Weights of a small transformer language model.
Size: 10 layers, 12 heads of 64.
Training: a variant of Adam for these matrices, 903M tokens, 13785 steps.
Each number is 128 + 24 x the weight over its row's rms, rounded and kept within 0 to 255. Layers, rows and columns count from 0. The size above them is the row's rms in percent of the matrix's.

# layer 4 attention key, 768x768, rms 0.031, rows 449-469, columns 640-703
size [ 84  87  90  82 111  93  84 100  81 112 112 130  97 100  70  92 247  97  97  91 108]
[[145 121  84 125 144 111  92 171  86 128 102 137  96 103 117 161 105 135 131 121 133 156 171 101 140 130 137 127 134 149 123 135  89  80 111 153 104 156 120 118 129 106 147 133 112 155  92 151 125 118 157 118 131 142 113 114  77 123 161 141 126 113  84 141]
 [ 93 167 141 173 110 122 118  50 135  83 127 135 154 118 117 104 140 124 136 141 136 141 116 140 155  83 160 135 161 134 123 121  94 139 127 139 133 139  91 120 118 131 134 145 184 129 112 115 153 110 168 145  98  92 154 176 125 146 106 116 103 117 167 128]
 [108 145 137 120 173 135  99 164 103 132 101 114 107 140 123 132 111 124 154 122 132 125 166 126  91 155 129 134 104 115 151 116 107 104 132 153  79 147 135 136 112 110 182 113 110 105 132 158 139 127 126 111 153 136 110 128 139 136 117 139 170 152  87 152]
 [135 124 121 138 135 138  87  85  90 116 130  53 108 106 182 136 142 138 115  92 150 153 128 139 110  85 126 143 126 146 139 146  72 114 115 138  92 109 134  90 122 152 147 106 168 148 136 157 130  98 127 158 118  98 106 132 166 161 127 117 161 161 131 120]
 [107 128 127 128 132 138 133 109 160 123 158  99 104 132 141 146 137 121 140  97 129 171 151 136 108 127 114 138 131 131 167 111  92 144 127 148 116 110 132  80 137 145 174 111 129 129 138  93 163 134 125 137 158 124  95 117 183 111 143 105 151 145 146 174]
 [136 155 118 120 131 141 125 152  92 151 106 165 173 128 124 121  92 120 140 157 111  80 130 119 141 152 113 107 149  92  82 108 160 103 114  80 157 176 151 147 139 106 134 105 144  91 135 116 116 152 129 107 116 152 149 114  98  98 122 103 124  97 143 121]
 [121 154 147 145 107 103 135 128 128 127 118 166 156 121 122 130 143 113 132 162 123  99 132 110 157 155 142 105 146 144 130 122 157 158 104 116 149 202 151 126 140 120 123 140 132 153 125  89 141 162 129 116 100 122 153 101  87 116 129 136 129 111 147 119]
 [107 119 110 106  99 169 153 131 101 122 126 137  92 137 107  82 137 134 126 126 109 158 127 125  90 164 121 149 115 117 181 155 164 118 113 145 119  74 146 141 128 154  57 155 129 132  99 133 123 110 176 124 113 119  89 135 122 129 137 140 130 159  67 123]
 [130  71  93  97 150 124 103 132 124 132 164 127  59 117 141 134 163 124 125  92 134 133 134 151  76  95 122 157 100 124 111 143 111  99 145 157  91  74 124 142 125 145 155 132 119 114 137 140 124 107 134 142 163 129 130 150 186 120 146 125 101 152  97 108]
 [117 122 123 100 132 130 145 122 154 110 136  57 125  97 141 107 108 158 149 107 119 121 120 161 118 149 103 156  83 121 130 119 102 153 115 139 107 110 105  94 109 148  89 136 126 104 120 140 149 106 144 118 111 133  98 140 130 128 129 133 170 152 133 107]
 [126 123  78 156  95 115 150 150  95  95 108 133 144 138 105 142  60 111 125 190 161 123 136 109 107  93 101 165 129 148 136 145 158 161 146 152 155 129 139 121 111 137 114 137 154 137 116  94  89 123 157 117 144  82 146 114  80 158 111 102 142 133 139 133]
 [138 105  96 137 162 146 121 140 114 124 176 123  81 131 110 143 170 142 124 120 103 134 144 113 114 127 103 145 145 149 131 156 106 106 128 171 113  84 113 119 108 129 144 146 107 117 119 122 129 111 147 150 154 171 123 142 173 159 132 112 105 140 112 129]
 [141 111 154 148 119 140 110 127 119 126 170 120 126 103 169  98 128 168  98 180 133 137 143 103 115 159 152 135 116 162  94 135 135 161 124  68 121  73 131 168 143 101  86 120 108 114 132 161 129 122  97 178 127 134 127 135 139 136 153 102 127 124 108 123]
 [130 138 116 149 152  94 134 133 104 126 127 171 137 134 112  78 161 106 111 153 107 100 129 121 113  84 123 109 140 123 107 113 151 124  94  94 157 221 102 184 135  87 161 110 163 150 145 155 104 153 121 151  98 140 130 106 139 159  54 133 119 133 120 133]
 [128 149 113 134  82 107 117 154  77 118 111 119 177 133 169 142 144 140 118 136 139 145 124 147 142 137 127 112 144 120 116 108 100 135  94 122 158 145 158 129 133 117 140  86 144 132 113 107 121 136 138 107  72 138 129 131  98  87 126 141 113  96 121 109]
 [147 154  99 173 102 116 162 136 127 152 109 110 122 108 113 119 130 112 125 111  99 147 106  69  93 147 121 144 107 135 146 116 149 145 169 121 125 115 146 149 146  84 121 204  94 145 103 157 112 112 150 129 140 133 110 154 105 148 162 137 136 167 100  68]
 [140 125 148 122 106 126 151 147 128 130 111 174 188 136  82 103 140 100 153 124 141 131 136 129 157 159 123 106 140 122 115 123 157 175 109  60 158 177 127 108 131 145 122 130 142 131 131 105 124 152 102 118 101 136 140  98  72 120 137 117 130 103 142 115]
 [122 139  89 155 102 137 109 163 107 139 156 130  85 133 131 146 161 150 151 163 122  89 148 130 104 120 126 117 159 143 124 128 112 102 144 153 124 129  94 158 138 140 120 103  99 133 103 111 104 134 133 133 117 118 122 117 157 124 144 129 125 141 185 116]
 [136 145 125 153 136 126 101  70 175 152 105 147 152 101 143 103 124  89  80 130  95 133 113 140 124 110 152 124 153 126 121 166  97  89 135 136 151 182 124 185 130 152 109 143 105 120 155 108 122 122 142 121 139 149  89 125 118 118  95 169 149 122  86 131]
 [148  88 131 149 109 135 121  96 142 102 111  98 157 123 100 138 138 198 132  83 153 146  83 160 149 111 124 118  99 142 129 138 122 157 100 119 137 172 112 146 124 106 143 122 163 134 123 129 182 110 136 149  45  98 137 128 128  78 143 139 113 154 105 153]
 [139 131 144  72 184 166 137 113 106 139 132 176 130 133 134 156 128 136 170 117 127 122 117 167 114 157 125  92  83 109 102 101 141  90 139 188 114 135 144 169 138 140 132 113 111  72 105 110 117 158 100 100 143 152 184 121 104 135 152 114 133  72 163 104]]